config.yaml
hidden_size: 64
init: "trunc"
optimizer: "soap_variant"
decay_fraction: 0.936
Each number is 128 + 32 x the weight over the matrix's rms, rounded and kept within 0 to 255. Layers, rows and columns count from 0.

# layer 5 MLP down, 64x192, rms 0.204, rows 0-63, columns 0-95
[[ 74 209  63 169 138 161 100 131 134 164 157 131  81 107 120 174 178 162 162 119  84 101  98 146 102  86 125 165 107 109 100 145 150 179 115 102 158 184 114 115 107  99 110 207 125 128 142  84 104  92 115 107  90 137 150  89 237 116  78  85 162 173  71 158 107 154 158 138 109 145 129 148 152  96  62 144  94 101 160 129 120 128 107 136  62 188 133 148  52 183 156  90 168  63 125 153]
 [149 120  97  73  84 145 133 133 141 140 108 156 118  71 145 125 139 184 137 123  85 111 113 129 102 102 133  95  94  87 119 138  91 110 123 169  86 139 142 122 152 136 109 182  87 157  87  89 130  89 213 190 204 176  85 169 136 120 101 168  96 161 140 162 105 115  53 111 132 190 122 121 100 112 169 114 156 127 119 165 160 103 140 167 156 198  53 141 167  99 103  78 141 145 107 129]
 [181  76 124 156 122  88  54 132 121  86 150 139 170 100  97 109 149 112 217  83 148 127 100  90 170 160 120 130 214 149 167 118  71  63  82 130 234 172 145 172 171 160 146  65 111 177 123 123 119 175  77 114 172 149 140  64  90  88 159 130 141 146 149  99 137 114  89 121  82 138 171 108  96  33 207 112 134 128 175 157 103 148  88  71  85 122 161 139 157 125 119 167 121 101 167 142]
 [209 116 152 188 192 105 209 133 104 125 126 149  95 104 105  81 131 138  54 162 127 129 170   4 142 103 151 163 138 203 144  75  70 116 116 130 106  76  95 165 101 135 151 128  86  45 125  90 132 144 126 184 166 101 174 129 122 120 136 127 121 140 106 133 142  56 161  77 196 149 111 166  67 108 122 179 163 161 104 105 107 134 135 136 127 153 162 177  49 177 144 123 142 145 125  80]
 [153 116 152 143 158 167 136  87  90 101 177 101 138 133 142 109 121  88 173 163 191  85  74  92 118 110 148 132 114 162 128 120 120 130  85 159 148 179  82 147 159 170  74 118 180 149 134 174 133 124 120 147 157 105 129 145 148 168 110  75 200 158 145 108 134 134  95  99 162 160 133 126 148 145  85 126 120  78  88 136 133 117 165  83 110  25 115 119 132 152 162 138 193 140 129  76]
 [183 102 137 137 211 161  79 114 148 140 174  70 171 184 150 136 118 135 112 107 154 165 132  81 159 111 112 148 144 194 139  98 148  64 166 106 143 128  65 148 160 146 186  78  72 204  84 109 118 155 150 122 162 159 161 133 123 120 227 162 153 185 137 128 119 138  82  20 167  96  88 137 118 131 136 135 158 120 190 105 138  98 126 135 109 107  95 170 175 114 134 135 113 101 105 119]
 [145 161 182  32  98  93 149  90 147 142 107 170 135 139 142 170 142 196  98 158  92 183 120 174 111 163 177 105  83 124 104 186 125 127 117 172  93 180  79 185 104 113 129 157 119 108 140 129 198  62 164 176  84  97 119 156 107  36  72 111  78 124 125 139 145 149 116  99 131 117  86 123 128  88  94 112 161 171 107 118 156 111  85 111 156 116 162  67 166 131  93 150 131 183 119  84]
 [148  97 196 104 121 136 121 122 125 110 121  93  93 133 146 141 100 142 156 112  56 173 145 117  79 134  49 170 166 155 138 112  95 141  93 176 143 127 117 150 198 183 105 129 105 173  74 129 154 141 136 158 138 143 125 138 117  81 171 104 181 106  97  98 144 180  91 171 186 186 121 103 126  95 145 111 150 157 119 125 148 125 187 142 153 145  98 134 163 148 128  71 161 156 179 119]
 [136 167 163 137 121 167 132  94 201 189 101 145  98  95 122 142 137 154 153 128 150 126 182 113  92 124 133 118 140 113  86  94 157 159 171 139  76 153 129 117 148 140 189 138 138 138 110 127 171 160 108 126 158 107  70 112 173  70 132  97 166 142  60 148 110  83 116 121  66 215  89 155 114 194  95 184 121 154 128 108 127 142 214 186 117 115 168 154 121 136  97  53 208  50  27 169]
 [119 182 129  85 184 113 130  89 132  99 127 125 129 140 108 125 157 123 124 110 100 107  63  95 155  91 123  77 177 165 125 124 102  99 101 103 157 162 107 119 196 139 111 124 170 133 152 146 136 155  55  73 109 142  74  79  39 124 142 144 100 109 157  84 136 170 135 156  80 155 124 156 141 110 155 113 111 135  57 152 149  66  96 125 142 172 132  89 145 116 103 126 165 106 202 154]
 [106 103  79 145 159 112 160 150 124  85 186 172 157 176  65 189 120 161 154  70  94 173 115  72 131 136  75  87 110  81 113 179 137 185 149 149 105 153 118 115 184  76 144 149 166 112 104  59  65  81 101 121 120 154 118  91 103  92  63 127  73 109  49 149  96 108  87 151 113 190  89 109 116  82  64 157  82 147 107 120 157 130 146 137 110  54 194 145 138 108  95  89 113 168  73 115]
 [125 142 173 144 139  74 124 124 103 151 161  84 131 110 128 121 117 127 132 134 169  98 173 124  92 154 124 149  98 127 181 129 151 135 141 165 129  81 152 127 115 107 133 116 118 146 124 101 146  93 126 181 172  76 152  80 137 122 176 136 143  96  61 117 143 104  99 123 125 111 147 179 140 164 158  76 167 181 153 145 104 104 117 121 168 204 127 143 134  73 141 145  70 110 136 157]
 [149 125  97 136 150 103 129 163 107 155  70 126 111 120  91  89 158 105 157 162  93  90 152 110 133  65 146 122 134 140 185 159 183 157 143 170 170  87 163 101 149 128 110 110 158 115 133  50  50 189 151  91  77  94 159  94 133  88 126 135  51 117 130  90 154 140 146 104 135 155  91 130 149 175 111 122 131 166 115 165  88 108 123 144 137 115 150 118 114 134  96 128  89  95 107  53]
 [171 107 162 129 131 148 157  99 119  81 103 141 128 156  99 137 171 101 110 105 112 171 104 116 119 211 175 110 103 145 189  77 147 178  74 129 137 189 176 137 116 135 104  38 126 120 139 101 162  83 171 139 123 113 133 147 159 128 167 114 160 113 182  87 106 117 134  92 101  65 114  54 142 151 127 121  97 121 143  67  85  83 166 207 130  89 120 124 151 180 152 103 115 101 109 167]
 [107 170 102  92 101 144 152  73 183 180 119 180 172 154 116  96 124 163 142 128 158 109 134 125 113 193 142 101 103 151  71 195 111 130 148 113 169  60  45 152 154  87 149 127 148 129 116 143  84  79 139 112  68 118 180 142 163 152 142 141 118  95 197 178 108 160  88 116 115 126 140 131 161 126 150 139  91 123 114 131 117 163 186 134 140 134 120  78 149 105 118 159 116  70 118 156]
 [108 113 152 131 148 109  57 109 121 116 178 102  94 136 135 111 163 134 181 132 102  99 130 139  88  96 105 109 190 101 136 128 140 112 104 144 144  96 120 103 167  63 194 126 172 158 188 122 139 194 131 132 101 177 125  92 158 139 156 108 145 135 170 105 105 158  64 116 133 135 117 139  77 160 117 110 123  82 191  88  97 134 112 107 128 157  88 152 132 150 103 136 119 134 147  53]
 [ 65 112  65  99 174 108  71 144 136 135 158 123  95 192 135 104 182 147  91 116 149 169 130 211 165 133 103 141  91 114 117 104 168 132 163  85 181 130 140 158 102 110 146  96 105  91 150 125 164 133  76 103  87 121 117  64 112 145 176 124 173 113 145 130 206 110 194 173 126 144 149  67 182 154 143 103 121 119 190 111 158 157 126  94 139 113 150 113 164 155  60 126 195  90 138 110]
 [164 156 165 115  87  87 133 145 117 164  82 124 122 189 149 126 126 158 119 125 174  67 108  65 170 142 214 102 126 161 152 113 169 112 143 182 116  62 123 132 113 129 105 179 147 191 117 128 142  92 154 126 136 111 172 193 116 120 126 125 110 114 141 140 138  72 153 126 186 156 116 117 179 199 131 191  68  88  93 106 108 194 132 145 136 136 137  85 134 100 178 148  82  88 140  84]
 [120 160  63 133 172 138 169 145 165  81 157  69 142 241  54 130 159  91 166 100  82 134 114  78 106 139 155 168 190 116 127 166 159 109 110 188 135 170  85 139 147 194 124  80 107 146 140 134  92 130 110 148 135 161 112 150  89 126 162 148 175 133 142 151  84 121 118 130 122 159 111 102 144 108 116 127 128  61 169 100 159 182 146 111 129  57  84 115  98 217  88  85  89  79 113 118]
 [148  80 117 131 168  97  75 196 158 127 141 139 198 133 101 131  99 153 144 142 168 106 165 119 136  67 135  83 116 101 150 121 160 121 118 153  94 148  55  43 125  48 144 152  90 134 124 143 138 125 119 115 115  85 192 156 163  99  86 204 124 191 137 127 118 157 214 175 137 126 149 168 120  83 158 130 134  87 131 186 167 157 123 154 152 175 171 105 145 106  83 114 109  83  99 141]
 [ 97 109 132 135 119 179 117 139 131 149 118 178 108 154  90 112 131 108 132  76 136 140 155  82 134 104 127 157 179 171 171  82 100 126 115 129 153 117 151 125 170  87 138 191  97 108 128 142 137  70  95 136 168  66 245 191  65 121  80 128 155 145 143 141 111 138 186 175 155 146 130 141  85 134 137 134 144 110  96 123 108 107  86 113 166 135  98 171 108 124 127  83 131 123  89  98]
 [125  78 160 110 113 180  79 118  85 120 111 102 106 111  85 196 129 111 129 183 141 163 115 192 142  85 158 131 103 139  89 137 137 180 115 154 120 114 162  66 129  66 115 142 173  83 166  95 128 130 108 114 156 139 141 133 131 122 126 112  29 153 109 114 161  72 180 120 131 125 121 161 174 118 120 115 113 144 103 146 108 179 137 147 128 128 135 129  91  89 146 124 134 126  75 132]
 [101 149  86 183 146 192 139 121 142 149  92 154 136 109 145  92 184 118 129 152 103  56  98 151 175 139 177 152  94 132 115  89 120 137 183  97 116 110 122  94  98 141 145 156 160 105 124 175 112  67 108  90 100  63 146  96 153 151 130 113  92  75 119 156  59 127 116 151 116 103 187  80 158 138 149 181 104 102 205 137 115  86  45 116  88 107  79 135 110 210 165 105 124 147 122 154]
 [157 118 152 169 203 123 144 110 146 119 121 108 123 131 151 132 148 154 141 143 124 111 146  58 104 184 104 142 125 165 132 128 126 130 149  96  58 108 129 153 117 123 171  96 128 127  89 156 118 162 130 109 128 135 120 102 152 124 132 155 224  88 115  96  82  85  85  60 142 156 142 156 127 128 109 119 104  76 152 128 138 131 175  78 102 134  76 163 139 143 122 109 111  75 169 176]
 [150 103 124 140 113 140 105 118 131 188  52 145  84 108 127 114 179 156 143 136 130 115 183 143  91 127 143 141 144 146 196  74 159 101 118 118 118 159 155  84  83 153 149 103 129 158  68 138  95 152 129 156 111 161 126 101 154 101 156  77 135 132 139 162 153  68 107  94 137 106 145 128 120 134  83 167  90 154 128 114 132 164 120 124  84 135 102 146 121 115 102 127  60 126 112 133]
 [ 93 168 145  88  99  96 159 167 136  90  88 153 116 138 163  72 112 204 178 155 128 143 142 158  88 143 142 103 132 107  84 157  71  98 154 136 174 109 199 157 150 143  98 105  28 119 105 219 161  99 154 123  72 129 110 154 113 191 103 151 116 147  97 110 133 109 126 160 134  62  84 146 140 153 118  71 128 123 109 161 122 164 115  91 156 132  87 153 193 169  88 160 143 105 150  59]
 [120 117 108 136 174 142 146  92  86 147 118  26 129 142 107 109 132 160 156  49  89 148 221 132 124 129 129 201 132 173 171 116 112 116 111 109 126 103 106 124 140 144 131  64 145 121 115 152  63 170 120 126  94 122 107 102 149 171 143  95 132 153 107 151  91 155  87 136 143 140 150  70 140 123 135 146  24  80 116 138 149 156 121 154 149 113 111  90 124 139 104 189 133 165 145 152]
 [164 120 134 166 115 115 118  86  99  86 174 111 157 103 108  99 132  75 162 168 109 182 130 119 170 169 166 108 145 117 129 161 149 131 175 174 132 123 120 145 135 150 131 158 153 170 119 145 120 169  87 134 155 130 116 103 134 145 127 108 125  86  65 106  75  90 113  62 154  53 139 116 146 113 116 120 117 176 124 128  93 128 106 102 120 120 114 110 107 120 100 155 128 101 113 115]
 [160 138 157 134 100 138 107  68 134 161  58 132 184  94  97 219 126  61 125 242 134 129 154  42  88 114 124  94 164 132 114  55 114  67 116 134 113 152 148  99  96 112 145  84 119 157  73 182 140  73 152 147 118 148 147 128 149 144 117 129 111 100  75 115 138 139 137 104 102 113  72 167 149 112 108 136 107  40 185  84 107 159  85 175  92 144 151 104 161  89  94  73 120 127 109 255]
 [111 117  84 131 139 135 127 150  70 121 148 108  75  90 189 123 141  97  64  63  88 142 118 121 145  90 115 126  19 161 189 130 154 201 169 128 116 136 136 115 100 110  70 124 131 173 155 173 107 109 116  39 102 117 152 139 127 123  69 157 136 133  86 159 146 143 122 163 148 208 131 149 110 112 162 188 140 138 156 160 161 150  94 170 149 115 131 137  60 146 177  88 128 149 136 137]
 [154  87 105  95 132 218 100 161 121 133 109 137 120 122 149  81 129 134 144  98 160 199 122 140  92 114 143 164 134 188 150 144  96  96  54 195 146 170 161 100 111 148  73 146  85 150 132  87 137 111 131 134 170 100 149 168 117 174 112 133 142  80 141 159 146 157 167 118  87 136 133 124  73  77 110  82 174 181  89  78  75  82 143 118 174 124 147 164  75 138 129 113 112 120 147  87]
 [ 79 128 166 116 139  86 120 165 106 157 137  96  99 183 109 133 110 104 148 134  81  61 114 113  96 123 126 148 140  91 151 181 150 154 166 161 142 155 121 164 123 127 138 159  88 157 137 168 128 125 172 122 115 131 122 143  83 141 157 123 114 105 109 125 109  86 132 103 201 180 164 139 105 108  99  85 112 112 109 115 161 102  98 159 170 129 180 149 124 120  96 145 118 105  97 110]
 [157  46 197 158 181  82 116  89 124 131 138 106 209 125  83 139 110 151 132 139 132 165 116 125 115 159  97 190 180 141  80 161  63 129  78 128  59  80 145 165 112 160 168  77 176  79 110 147 158 137 103 153 135  91 148 112 115 121 155 162 125  85 148 169 121  78  87  72 160 119  91 173 104 177  87 111 131 148 110 112 117 116  41 118  70 103  55  98 127  81 149 129 114 108 104 139]
 [143 117 119  69 159 168 153 130 122 123 126 174 146 154 126 138 125 125 121 142 147 138 109 106  98 158 102  77 109 206 107 124 153 133 150 124 101 153  86  93 104 137 170 131 142 139  95 182 166 120 100 127  84  98 176 180 197  68 111 144  92  59 141  75  84 150 119 163 177 146 118 131 130  86 128 160 148 104 131 126  62 105 116  95  73 143  93 146 129 128 124 108  58  61  90 137]
 [144  84 152 110 138 127 110 104 123 144 109 126 148 127 105 139 141 187 118 101 100 143  95 126 128  92 142 106  91 164 120 139 110 148  51 159 124  84 110  85 106 170 129 200 153 132 166 100  91 126 117 116 137 144 160 115 102  46 118 133  97 125 100 152 149 141 118 113 139 120 127 132 149 157  91 107  81  64  95 152  94 159 141 159 143 153  87  50 119 167 145 103 174 157 172 148]
 [188 141 178 157 157 134  95  73 140 105 134 156 145  99 185 111  82  87 141 138 125 139  47 112 153 125 214 116 143 144 167  65 155  98 136 173 117 134 146  88 126 142 136 101 138 109 163 128 109 151 108 113 109 144 195 138  88  96 179 152 219 159  87  98 166 158 182 126 116 140 131 128 107 163 100 152  96 151 110 170  97  91 180 148 107 151 130 124 134 124 121  77 133 139  51 123]
 [122 125 166 143 158 119 147  69  91 174 142 135 179 161 140 163 185 147  65 141 126 151 125 136 208 130 108 109 127 116  75  99 116 107 108 132  97 150 100 139  66 130 124 128 118 153 181  85 115 108  74  93 149 134 149 159 149 119 204 184  81  99  88 123  88 156 115 151 119 168 107  92 188 119 135 140 191 126 146 142 131 138 134 103 121 163 135 178 111 115 176 136 113 138 145 136]
 [106  95 157 136 204 139 172 142 124  73 152 113  72 135  86 138  97 131 119 122 138 114 150 109 113 142 139 148 151 123 142  65  82 118 190 121 143 144 111 140 166 140 113  75 132  98 122 140 116 155  74 125  59 115  98 150 166 173 148  96  98 161  73 111  91 105  86 163 132 159 157 183 112 130 174 143 118 189 202  66  90 132 171 153 163 171 102 127  85 168 114 109 129 130  83 127]
 [157 141 140 119 102  83 121 162 135  98 105  52 114 183 148 161 167  82  84 132 168 144  75  78  89 128 116  75 130 115 108 162 109  42 134 105 123 177 100 105 115 171 132 113 118 131 112  95 188 151 122 135 125 131 155 136 133 151  43  93 148  92 150 102  91 118 122  60 121 119 129 179  98 140 165  98 138 137 165  56 114 144 107 119 163 162 111 141 108 107  43 185  94  92 104 107]
 [183 152 123 107 154 141 137  97 146 194 169 111 131 120 114 102 145 189 155 170 120 136 177 124  69 114 131 133  84 125 136 122 122  86 153 157 113 132 148  90  92 150 186  87 145  99 131 181 104 135 125 194 177 119 142 142 142 148 147 130  93  98  80 134 128 130 193  77 164 127  97  52 109 124 105 201 166  51 132 125 128 114 140 170  99  78 141 142 103 119 159 150 117  83 137 116]
 [111 117 112 136 175 166 134 190 222 153 111 129 162 147  72 122 157 112  77 135 153 102 132 166 139 107 150 100 105 105  30 149 135 145 148 147 135 145 120 120 147 141  83 166 119 100 112 111 129 140 158 147  94  78 145 136 176 154 138 158 156  77 121 117 105 145  96 113 109 124  99 125 199  87 151 114 103 173 165  91 155 124 150 128 169 127 130  94 117 162 121  88 116 120 124 112]
 [112 141 107 179 147 134 108 154 117 112 121 165 118 107 117 158 159 112 117 198 107 171 153 103  89  78 165  85 146  98 130 147 114 165 123 156  96 143 113 108 114 127 167 178 138  74 204 130 145 125 172 137 129 120 113 146 160 134  71 130 121 128 167 122 150 108 172  74 136  85 151 129 140 162 140 161  88 156 181 193  75 119 149 128  63 189 119  99 108 134 141 141 148 123 155 177]
 [170 146 140  91 152 195 144 106  89  85 116  97  88 136 100 106 149  78 123 141 100 165 161  88 100 130 127 198 167 119 128 126 125 131 164  89 124 113 139 133 181 114 111 125 193 135  81  57 159 123  91 127 176 133 127 108 136 174 118 122 119 151 197 112 142 100 124 129 102  84 146 162  80 153 109 123 168 181 154  65  86 171 144 115 122 126 114 150  74  96 103 140 145 125  73  89]
 [136 115  89 138 146 141 125 138 116 139 115 136 134 137 122 151 171 141  91  84 125  62 108 153  94 106 172 138 108  91 132 109 127 124  80 209 136 183 125 171 143 173 114 124  71 131 150 126 116  91 156 164 168  99 109 191 125 140 154  96 171  89 141  88  98 116 120 137 129 180  97 157  99 127 167 138 128 106 157 117 141 166 145 191  73 186 139 134 120 136 103  76 123 123 154  79]
 [114 110 137 178 136 153  77  81 138 170 108 151 124 136 131 140  84 158 131 117 180 166 133  97 140 120 101 148 180 158  95  88 144 160 119 156 127 136 130 104 207 133 132 136 134  92 106 111 155 128 139 163 167 134  95 139 109  72 124 162 125 115 121 183 210 148 130 124 150  92 169  91  89 126 143 179 134 127 129 123 145 198 157 114 188 145 126 115 177 114 124 104 118 157 138  95]
 [150 114 135  92 141 100 141 112  54 121 145 161  83 200 183 109 108 156 163 128 110 154 120 113  93 137 150 129  89 141 138 136 134 125 107 183  62 171 103 154  98 119 126 190 111  74 148 110 127 142 142 141 136 126 176 190 109 123 104 152  71 166 144 165 174 157 199  98 135 137  86 148 150 132  89 136 171 107 111 169  74 127 133 125  93 135 173 122 108  67 112 141 144 139 107  88]
 [142  78 132 134 180 173 108 101 116 142 132 125 125  73 148 179  92 177 163  90 107 187 195 125 139 132 118 159 132 185 143 135  94 150 189 147 107 177 130 140 136 123 147  79 145 123 153 124 144 161 108 116 154 125 174 147 101 106 116 156  90  91  80 172 157 172  83 132  93 108  89 119  90  68 120 103 180 169 153 135 151 100 144  94 112 149 139 143 133 140 119 158 148 149 137 183]
 [162  79 158 121  80 172  84 173 123  92  27 129 121  86 127 115 116 149 163 171 195  48 103 102  89 119 154  90 131 159 126 142 151 167 116 174 143 111 115 136 157 111 130 114 160 134 121 110 105 157 104 143 160 143 150 161 133 145 134 157 152 161  68  94  94  94 153  79 172  72  63 146 135 137 161 123 132 156 112  95 133 190 153 116 130 148 177 120 161 116 165 118 154  72 144  87]
 [161 138 117 125 105 173 124 169 163 100  94 160 110 111 116 143 146 158 114 111 144 145 135  86 161 101 120 146 126 146 134  96  91 143 155 104 179 110  69 125 124 120 100  95  71  52 102 122 144 141 159  92 144  98 151 127 146 136 137 144 111 112 138 128 104 112 151 136 156 102 139  83 167 131 113 105 123 180 130 103 154 114 151 101 106 132  95  81 105 157 137 137 137 151  83 170]
 [ 69 159 150  90  58  99 160  85 106 116 116 118 108  84 184 112 108 121 151 155 154 104 116 124 143 144  61 130 138 170 166 155 134 103 112 171 141 147 136 210 157 117 135 136 111 109  96 149 177 139 156 101  74 168  70 114 133 123  83 143 214 123 135 138 169 142 105 132 120 114 124 147  85 166  94 178  79 154 112 140 158  88 105  94 125 138  86 121 158 142 110 163 107 127 121  80]
 [136 111  66 138 171 124  82 122 178 100 135 152 120 147  93  89 194 148 157 117 162  71 110 168 123 124 133 125 183 113  80 131  94 131 150 134 111 124  64 115 108 125 162 145 156 142 121  96 168 217 181  55 113 104 162 173  92 113  98 158 117 116  93 134 115 174 118 152 112 122 125 182 105 136 156 150 110 106 105 138 137 119 132 132 109 106 131 134  99 129 144 148 109 104 169 118]
 [161 124 112 170 133 132 155 141  79 220 137  59 133 111  78  80 140  72 105 129 138 155 154 116 122 114 159 121 222 167  89  86 177 174  88  78 147 163  95 147  98 109 111 108 131 168 117 135 162 150 142 168 116 181 138  80 143 140 130 124 139 110 136 134 100 147 110 170 116  95 122 132 157 128  59 110 148 141  87 108 156 146  94  60 143  74 127  89 133 155 130 110  86 184 126 124]
 [142 145 153 123 125 116 163  77 116 141 152  92 186 143 101 160 150 128  88  71  96 134 177 102 121  85 109 107  98 151 129 121 185 176 152  74 142  93  91 151  32 127  79  99 137 218  83  56 166 121 134 105 122 152 150  93 102 127 120  79 101 126 169 117 118 134  92  72 142 142 166 173  66 174 117  94  88 153 173 131 105 171 170 183 134 109 124 160  82 169 154  89  96 150 124 139]
 [131 145 158 131 158 164 132 108 125 162 119 150  79 125 137 141 153 168 117 161 114  96  87  92  62 104 118 113 111 171  47  91 113 117 157 138 114 126 184 160  97 115 104 108 141  99 152 120 116 149 143  80  90 124 101 210 151  90 121 113 131 177 164  83  82 162 112 105 130 157 180 159  65 129 159 109 159 101 101 117  68 179 140 114 158  95 145 153 125 195  97 114 128 149 115 147]
 [106  76  87 122 126 135 112 155  90 179 182 125 153 172 153 148 126 123  89 125 144 116  92 115 103 147 134 126 137 123 174 159 122 134  77 147 146  86 117  98 133 130  99  94 111 159 181 137 132 113 147 117 148 113 150  45 124 150 170 132  82 124 128 143 111 152 161 107 123  94 159 149 104 180  58  98 154 116 185  90 138 156  94 104 135  82  99 136 134 146  92 125 119  90 121 162]
 [148 100 120  75 157  79 143 138 138 122 172 168 127 198  97 119 132 151 148 136 132 167 105 115 147 147  80 123 116  40 117 102  75 114 164  53 115 132 142 176 125 134  71 157 140 170  91 122 166 152  90 159 148 161 145  79 210 173  81 123  81 172 100 145 155 117  95  93 100 167 124 165 157 126  96 137 181 188 169 110 129  94 181 142  70 119 160 174  88 137 122 128 112 148 147  74]
 [106 112 152 100  90 113 109 119 141  93 139 176  71 119 167 166 139 153 153 117 105 192  74 148 172 142 121 140 120 103 101 147 120  89 143 132  91 145 124  87 132  93  47 135 115  92 124 132 150  71 137 140 132 140 192 117 143 148  69 115 117 171 200 127 133 113 128 148  88 134 127 168 172 132 120  91 107 115 136 150  95 120 156 135 115 196 158 143 119 102 136  98 197  87 136 146]
 [ 78 154 115 172 148 121 128 188 165 140 127 125  74 134 161 128 129  83 113 103 174 119 125  96  98  94 105 131 144 125 165 132  90 115 131  97 146 133 140 124  76 147 155 134 156 140 123 141 108  97 140 131  66 140 180 143 114 119 130  82 109 132 121  64 136  99 126 123 154 106  99 175  97 105 169 150 115  93 163 140 130 229 149 111 125 159 140 153 132 189 124 134 149 111 128 129]
 [162 118 138  61 133 100 164 180  54 143 151 102  74 159 151 108 130 121 157 103 155 147 201  95 119 134 156 207 137 144 138 134 156  94 153 118 153 137 125 152 161 136 142  99 135 167 128 177 151 104 110 132 163 162 173 181 116 171 195 166 114  86 192  99 138 137  99 125 120 157 157  89 139 165 157 132 152 161 159 131 132 131 108 144 119 134 108 163  93 204 159 117 134 124  78  99]
 [110 126 210 165 111 167  92  68 146  97 130 129 119 133 110 100 110 141 107 156 108 164 137 169 108 191 146 110  92 172 139 153 168 129 117 139  59  97 105 104 130 119 127 143 121 139 145 139 105 131 146 123 124 157 157 120 115  84 123 153  98 127 132 135 133 126 147  95 138 112 124 117 172 176 135 142 111  48 102 154  95 141  90 207 123 104 128 112 118 153 202  87 103 154 166 180]
 [143 113 147 131 111 176 161 134 112 157 150 137 168 136 110 212 156 140 162 134 119 128 155 128 153 129 126 133 131 112 170 123  98 190 120 172  98 138 130 150 166 104 128 124 116 136 178 177 125 143 126 109 120 141 148 132 166  95 105 126 112 127 144  91 155  98  73 146 166  94  55 164  72 150  87 108 136 117  96  91 108 125 109 150 116 136 198 107 142 146  80 120 131 126 193 168]
 [143 156 123 112 169 152 107  98 138  93 114 168  78 123 117  83 108 116 128 136 135 134 150  88 142 123 136 128 153 136 136 168 117 149 174 134 127 127 144 140 143 176 122 137 109  97 101 103  92 100  97  94 102 157 154 140 129 114 141 168  84 180 165 145 114 154 149 132 178 141 141 203 129 124 124 142 151 129  92 104 140 180 129  78 172 132 165 112 159 142 161 139 173 132  89 124]
 [ 68 175  75 128 132 137 162 130 138 132  92 135  97  98 119  63 182 130  99 131 112 201 200 128 126 152 103 113 129 101 109 132  96  75 136  97 119  97 117 154 153 124 115 150 100 148 128 157 151 131  86 164 157 140 135 137 122  92 168 131 149 109 107 116 106 128 153 134 152 101 131 128 148  97 142 126 134 145 137 168 133 128 148  74 180 144 103  79  60  61 113 136 105 116  95 132]
 [102 136 139 111 155 141 145  95  91 110 110 174 118  88 212 122 136 171 170 126  94 112  91 174 147 190 151  95  78  96  78 217 136 194 136 113  84 143 205 115  96 186 105 110  87 119 158 164 130  98 106  86 123 119 120 122 126  61 173 125 100 107 138 190 104 156 116 170  66  67 125 127 159 120 127 128 102 136 155 129 202 139 143 140 120 178 155 181 140 108  97 121 165 104 126 175]]